Weights of a small GPT-style language model, trained from scratch on English Wikipedia: 3 heads of 64, untied embeddings.
Each number is 500 + 50 x the weight over the matrix's rms, rounded and kept within 0 to 999. Layers, rows and columns count from 0. Numbers have three digits each.

# down: layer 8 MLP down (transposed), 704x128, rms 0.133, rows 232-248, columns 0-127
# gate: layer 8 MLP gate, 704x128, rms 0.152, rows 233-248, columns 0-127
# up: layer 8 MLP up, 704x128, rms 0.137, rows 233-248, columns 0-127
down232:490503477497459480521505566550499541497427529535606635443516513477626494409525506480507618443518548418473524558508465527539487400437410476487493496480521511493482506445475437452531440527546431450494559489550472537513512560506562570570555540506497456496503447481480426580598510537457471512503463461475372476448496544420529447417535615495518542486436472533558534398459585547504519575516
gate233:485454484445472544462397524522540552596492467485517617511543530477482530516568411552506482408457517383470531462522491421482523484465534511484429569497467449502563452512508480549533487505519502444476565549621560566505409567494640493528533448525471491435566400486466447562522504480389407522471508514598465472548525505523508406558468422539535516555574546444521500514452494549543427477465
up233:483422476503565445471473458443511527519467426464417522514507493546417516417446544511538399437506548477446496524508412565538569501465500463493617506483485467446509484515562455437516433509535580429416546515397437482500483524553556444573507549440463444496478587502543503610478553602461485492421466443531429494479543486511518484560534432470580508547572513379498505434508438551405497582513
down233:538555468445565471433492516538576526485402550560428522619519514496566508562535516502552486498459547525449576471578504580543443408509434519533502615510587533469533522540534499439447422485550526495389526500442514529497484563575448449430569540526395443561599542520492450512577425507494525508491414448513548494436472424519486501471574412599457472550529560506559460520483612445470459562491
gate234:491623481439396545432443502511456500546526582513514508451448525454409570476517457611525498418551544390462497519514520543521469531482531484521518527505505557541484407508522418517555511444489464465631506492513470538528467525543567544515478473477431483465525537521518574552578534472547495516545480502471524582477523543452540640543500466487550504431496450570549458523519489502519531466471
up234:429475485496441548420521526508557426439506474535458483562491506505494483599512418533503457478480507440505509575496427548520498527495433568578472449507497423474439461541432467453576497528484532464471527549505462461569491611479493446468485517467404523458530521588468462594529559453533507490500577530450534508556494525481547458512462445566445577517453534567454519481429508542588447494400
down234:484580475525512427433602467568534514500389542486402576512489502540515501450446482454444579533457519476485580497425445424512559563461476429494439484500552465487393516450417483412485474496538478506469520492533479476462501475485527461494507568456444450510446500572442435486506519478587441502451514574477446470511530428468496452456563530484531574523469482544553471504530582502447514481450
gate235:544544533401468501531527485518509434440532522513487461500406577478529427504580522438585448514534536511454428466467441533469439530513580475436490474440457541508513501492493482534561454541547583497547544513530541499466442460498391492381504566548461524576490450534497536530583537505489478462537504571434482506412550493473460586599531471590574482558491470650550543493402565399527475393490
up235:527487483395520431523519468460456519531470520563500524475576451514550517551461557439580509471630447544523426589507434532459412491490462529551567527489438520468391536516584485491537559572464470499603543554613518539525523416562554502521569583471434493568456483502505461582527492489567414452476425524541410520527471583454645524467472563426509482482493591486513499497601451482567519492428
down235:519569561508458432540465475465481516511517576406520559456572383427494526558472581480582437535493461402435518430495505507472474466477561549554509490488445431519493534435499411586430485485530546423486488516497464522483623452487581536398562557498504497582553453476471526460537470563515458556482505497530526402312484471510433416587495530437429489484496455524545491473524520482440523594553
gate236:557491467552541461443467487541526495477541463517523557532452456563556556483522507503447479464541500473491597439501483459533412525537540563455495518516457544496430504445559449469529522419460517488566410446468480560550422447469476482499491452506453529616485531531483550437514450467455536416499504565510526588513492537476423543456560530534565540542478469502442471467550534531454581364536
up236:503483420463501439506492553394647525462550530502429459419498539521516556506500559515480478470511502492508507624465581516520447504554535443616567413531505543527405495487497563546446485530485527416554554474464460490485645439581495466516435511505470518575488536468431451440542470503415529484544482543552481486504465542514412447438558519496572584542532387562486442510489544606523545494665
down236:544447528477362553532485426500472408517584519500452528483508537435500547481520536496514452549513479533422525447437515436448434481499442524428460481496460491470529592432538563444440524486562492441480510434421505457470412477455473540496451499530561493539551469416469545533533433502509573606537492567539500556543343527459504518567467485519547431493519471530440529377497555668480494463476
gate237:492481586568471549485496547525556507419456425488490419549465505418508539474528503451449514499499437538651516488504472479478508486439578429406465579590509523472446423478510471521520525548475525530453460505470471421434551529492542451489546450521514503497512601530504512509516491546566523491498477480524548512540492504529488567450370536474440474455469479480537504492511512461409498461431
up237:463582490504464502544475445526513473537547574473518535488487576530465464504488482539564547506448583438454439490563494553556531444526433478429537566453541501485538450574573502525478485502498409455481501577500558511449491506472567544535447537543558496492455381453498419455481549428450514400477564526506439480471459545449621438511516461475550453499463509488499537511489529395490501565497
down237:462541524528451557500418495467435486425444420468525519534478455543580530482464523457482458502627433559496589416547432462467530501510541447505487487530531478482541502489517539509520531521502520574560515527584469541519594553464468474436521455532415488524520564585555484554474480533493566590539485502543576563528594499449473513544472573548483472441542429539545521592507490589453500440501
gate238:598546530562463489497460533501533465541517580392479591433482480462492455458519500525425502438548453478493472469483587507470584448545563557417470477474458570606442455448471505545560518484453517552513526480514495417559448506551507492548418438484481525491544617501474462452563467503576539421415518348405453504523534484558594522543572514520476481499422469511510525522474549464433597553434
up238:497512472565486581515564513512493483474460505485394461490467423453569580520473447456558527625574536536525532456467398534546503550601453478570515490455600413491447567534440498556493482598489454440407474591540515455451541526448583561468498526359504451477530394611539417454582452550491526523529540546531505463487495467496585474513466439494479410497547536441484367455478482518493531434537
down238:422557543543500423443464506491458571511485491582573431577474544533484497505553504472426403504515523505493576542605582558522476468440435532488426404523498508456471484479538589514499526454458510478580611585501442590508495537497554514484496468601529446624532453458467584546533463516478563421472553583556566514604506601451459466435549525526455579517558495512459542475485428557518541421413
gate239:579483524455536408484519579460482577422560491597556435464505494496536620483472560500437518508460503471485474376547524528529560500467435556560481475575538510466427451469592466548482466483496636577407519574472495409548499572456520453529414495458513474540446457439466449515588503530438557537494480485414455496447567407458494607465461453518605446486528459448476452513526474461561531414473
up239:529414422463500493443635532444354517527408461567465555440606465474518500521467521593489602459410516554432563548570481551485500463493529449500574484552529538457582474553548440486544478550522529540460542434552435551384445483522563552484529474510439466512483494485508543505445423445508443552458563455459444443480514483508540481504552549480479501474457523452558481450411580546478463406463
down239:471499496495502537483518566568484487514483566530530442501567527418515486474493519444586480456527503502537505463449597481400550458495510544529564548454446499491564476495488518551572486547497507458503597503553503598601510479597517418474552440567441590430610490513541563599527495419610420407541481519493473474482606474445539512468484531499565560559447510548513472551555492503627546447555
gate240:548537431544492408552490476477592484544516478483500538544409530475476587450529458523459490479488534500488466438525456362406522459483517515444506441544544506548453399549526384422493596521530473547450454484501500456487450488547427346552558440547464474417509536479506518508517594488533586541503457511494553474451528465478559490417573474563462504533419416468459486534453576594501515554504
up240:427471531639503479487467497538539517458549429478499390573523465493415497450560453524573522558509480470551529505463456519432524501461487552422493471546527500589508516550515583439481538559549473505502576570509521456472597422520581403530496510454574494508546357540454458529458507483527455528480497507490479522354523468614435556539568526554493468527467536496519519548539575415513395450603
down240:483510523545479426430530517470449426538533501444538543475512556477524514493455448551515518580565493525429447452525539471589444541487496493552455514542429465469401339469470461546467418478442452547575490572515436552481512513456401439405550504525505431487552544483543469550587585529461574485488468557530483472439495496452530445506564333535566431469527492530507532488372456454497470550499
gate241:508457419499509420485466525601451501413504549510506468524524581389469501463440473589510463504506495421434510463533520464486423479450521538455477514485472544449458441467533504588499459487625486457568392565455473490463469496442504462441476468535473613509445501516388467523486543522563605499486488460488437558424569436486478420548542511555573486538508555554510535532484593384529486443520
up241:508372459462393513404474539501497383524551411507546424515432514591484526536517535542612426417515543408506518460536499475422429518486520491513517440492433444585471440522366466482485564551526471544531530495466598548460471494472466455512506502521459469462447524514563553465522528363502516611491506494453495479517472522470452523590477537539553431421591573510581531557563454504474509439464
down241:430491478463453449427514522494452478422571452554482472509533571433440525516520459560477528430463612468501434478564450476541437481518473498511446504472495540510463554578463400563499433494501520408536423484398427511514479519458600471560423482588457514479445483531612512436510564487385491569536401509588421537557448436418508530458422520438564497502506510517533500556450514531483500484542
gate242:560513521481464516538434510483553546588576441490442569504487492457526475495529484481492531479472444463514532534504479392550401598442582470561557485600505475515549571468532590512556442466486588497493557490522432572498504487510545472459448514560506429539463534564388503391443465465428569516524520587444481514512537480449484597471468504562552451542508485492485546512543431570425509453587
up242:453464495491522520534388618483478541497503486533547511531438512532459466563493361505546527496480414491459544535468447449568458612457447481556492541459576589552529507518519563581475567469529419468562455501477490477546490476547488498434569560561497544480560460544511517458528593487513535492525553465491427541456462447575500484492477507459505460437596484460520472601486561464401492522440
down242:499505548434336512504463489555463499539549512556447500576477476501532576491572436463451516456457465536491475573530429466508516537475495543519544545513539488485513498451488535472487487475519521495533447516465498400512581486630495514543501464436617465470509495455525425476478439470512510476548417474490471477592563604539498545532575527547626473525498589539571460630478433501559489478516
gate243:397553457533553465581462459486561477495593481496399503557363471540465584500523477493521386486494491502527518443521520339585431488473509545429520495489545533536493525418519505484524544436604555537469491494571472484590469481495523468503466429433543523534525563525520484500449518518432522586510470548510575521475585509580601548485494520494553513430510511489473588542557530552452424558534
up243:451546509489537575439546429411435510417430518427531575445492438489396523529505575479522517564472527562462518607523430520524476503510457433508600501491472489543501522439437462455470463560518475537463489439499534428477523534502546531447500499545501473536402567449492563430565438542577490523520499431547596420551476550530530468561527465538415530591528399483457521496540569537538483389559
down243:572520492457484541587558573518496484498441491422525479533511475450485493471471539465528532522520540551477520438475472573418504432466489499452546421496508456481517438419551413477518502606474476518410559518533491521492415507539583475545486476485461432456430449508462569475606426536639489437442606437493495489435564439547547511557571590531484491589600420524524497505500492417500534426590
gate244:457553494498487384451533509377478597498477538512412498515525537449543487556459509504524529402493467540489597516493454519459455482496432516519473453496497504453442447528540520417599460499493510537495455527598488489475489530510472472412632357526543467589553507514397524463472430516502560483575498548514627461464531542436450425558503452474459483505415485520515558523552523604626509493584
up244:473505510501524469562488492590533518479462563496527451538466545507482457570479518487479618513529600453529482455625528531563555446467577529446455521623472541596497453542570434583539579488446491451463447400522499494554541562516552395522523548513495478486516447554564507490568564455511519522597431530517482527561498444470478531452557429461441461475568477545581495512509516514481472502534
down244:592485422569458542536517510456553458504540505503556493512529567522547437477520496542476495556455514553412591389522561463485510484553443608513490503537567519525467541466540498488444502480544457415554526477414478534440509477591387550494539463406524489519440491516518431470455520537467472469624501451479494449421515500495537535507497561556478482533550488472552523635478495533484458491438
gate245:413513521465475469539440524465460497559566479514452526466482542509509486541468516485443549442542439526481578501545572477447506500431476453478480495483510504571558460533533525523499567514569568499552490549458581443593501503602450465461499406487482542508465533446503464648560421565404491510501491467494582439532556403490495495541531536543572540570489438430390485563546483560506606481456
up245:528539423475575480529514568502468541470531518522503544398613457526609429473518469543505494423446505529515476442517392507483504522403507526462446492614450488493582430440555502431418542558471560536476509525433382487530487422501523584531453466514515580550467420430469512525493519539422467546542367453444561549505552451408485423531498479577562478559479539537463532534460571489550600477531
down245:475457575602467508471423405572565498517488469455464539432546536581535557569446446540476454564539438470406409491505540415448530554507477548417466363502564563532490522509471545517452494570475496395525465507480553421414471559559460494446460521492462473482512447489495460536470517518441434493553522479462505470473389456440538390489441465438524525508565497509495407575508491387471509450486
gate246:593430570548528502518461527618513503556543529543455537475480592511609567493479561551550522567537542439580508493423498430564460494534552539463492555430488480529543465518477443545513557459363613522459502526551483564610530516482452566493475562421455472630513514502574451466527409442435535464532405575545549508472536499449523604515441513514571451416452509545471453544501504406509555512548
up246:442535406463436477419532481406482517460506510525468519506513438413435451505550550561539414577505471498368417450421496518577485504554558431450388538508465416515459493449511608621461438545436471472511506562612528588451476497456570527441519509477526561597520504525552545538539593444534497457526483546501462508537526455547557536503471546543551439538567491490456531483493519462464550564479
down246:494523452504472543539476631511412444409455463604503514614496503459422534436494551541490487524419557426501513571529485453458444526445591499521546419465605578464541523548489462525538504529502567482554508539549423429672512567520500497464519504475530450496485433532428508460519406447515507552452505556559539515431494585540425438414491498450476435467516486494509511492502443431518423512508
gate247:513489411500448438553523515504505467536482465507558453469526522506542451465433493485485486480600451508510562520411491579408505486566437447446584496608494483564464544422568479513550444561577440489529472392422497515479577500560505493426442517435504604555465427490509528511519461497495616564407447467530470468569608449423438523592478473497478504476482430510493468582480518533434572472580
up247:549495434435475488480529429472438495522466509517534570471526523530401565504438451536489507494544484559496523584440540503544569540437464509465460458446462514560501575414508509499482496563479540459444484503426583457449498473545563458387450414476570474483486477486437452533429633518556464494459465476556433433543463528484480485528463540575483507490514565508569510460553542527435530460623
down247:436513537497485591489469431419531550541431540547388488511593591475518533524574505491493580434548487471541510533564490448519480479553505414545415497535553492519538523525407511464508573396472475521459611526523594529486452538481535445522589467521466482521589502516482504423509534494527466455490550518488564514536367497501550568492544466496455467495508547624529573396486514527539495535519
gate248:637544535545458423515502446464526477437618503520593518504475518519508478511509567464533568476522434525519509521472441507477382521417482486535532518468578555543442543456503574415497523535481453442615415530548539565455521421472506409478483456480509534510490386431527474462516541501369440562507463500529400480492602452480462542499538490458470495515447515490467481562550501458494511433475
up248:456509451519558520412529520463426554510500541521619440568485466356510481448497526559454501485562475548400546430463586519571555454433501434506537469443417482428456453556521529525555402442600530557517490555607479541440528425533432458455541507496478547450520530440517452524579483505561533391554547536493486492521541427500486453533433479488437446558434466500556415412526499504566493521461
down248:500554435488422431502493489573437523494481470525501535520500445547548467479543526542536482545484472467513583504451531505489546551419600392476542462411507483421472505513543429469478555475531534597524495574523560489517487414542531516470421501565402585414445496562517527597534502520401511448449437568575571511505530494415517486482497599539488516493429513514413544643451460370485444502453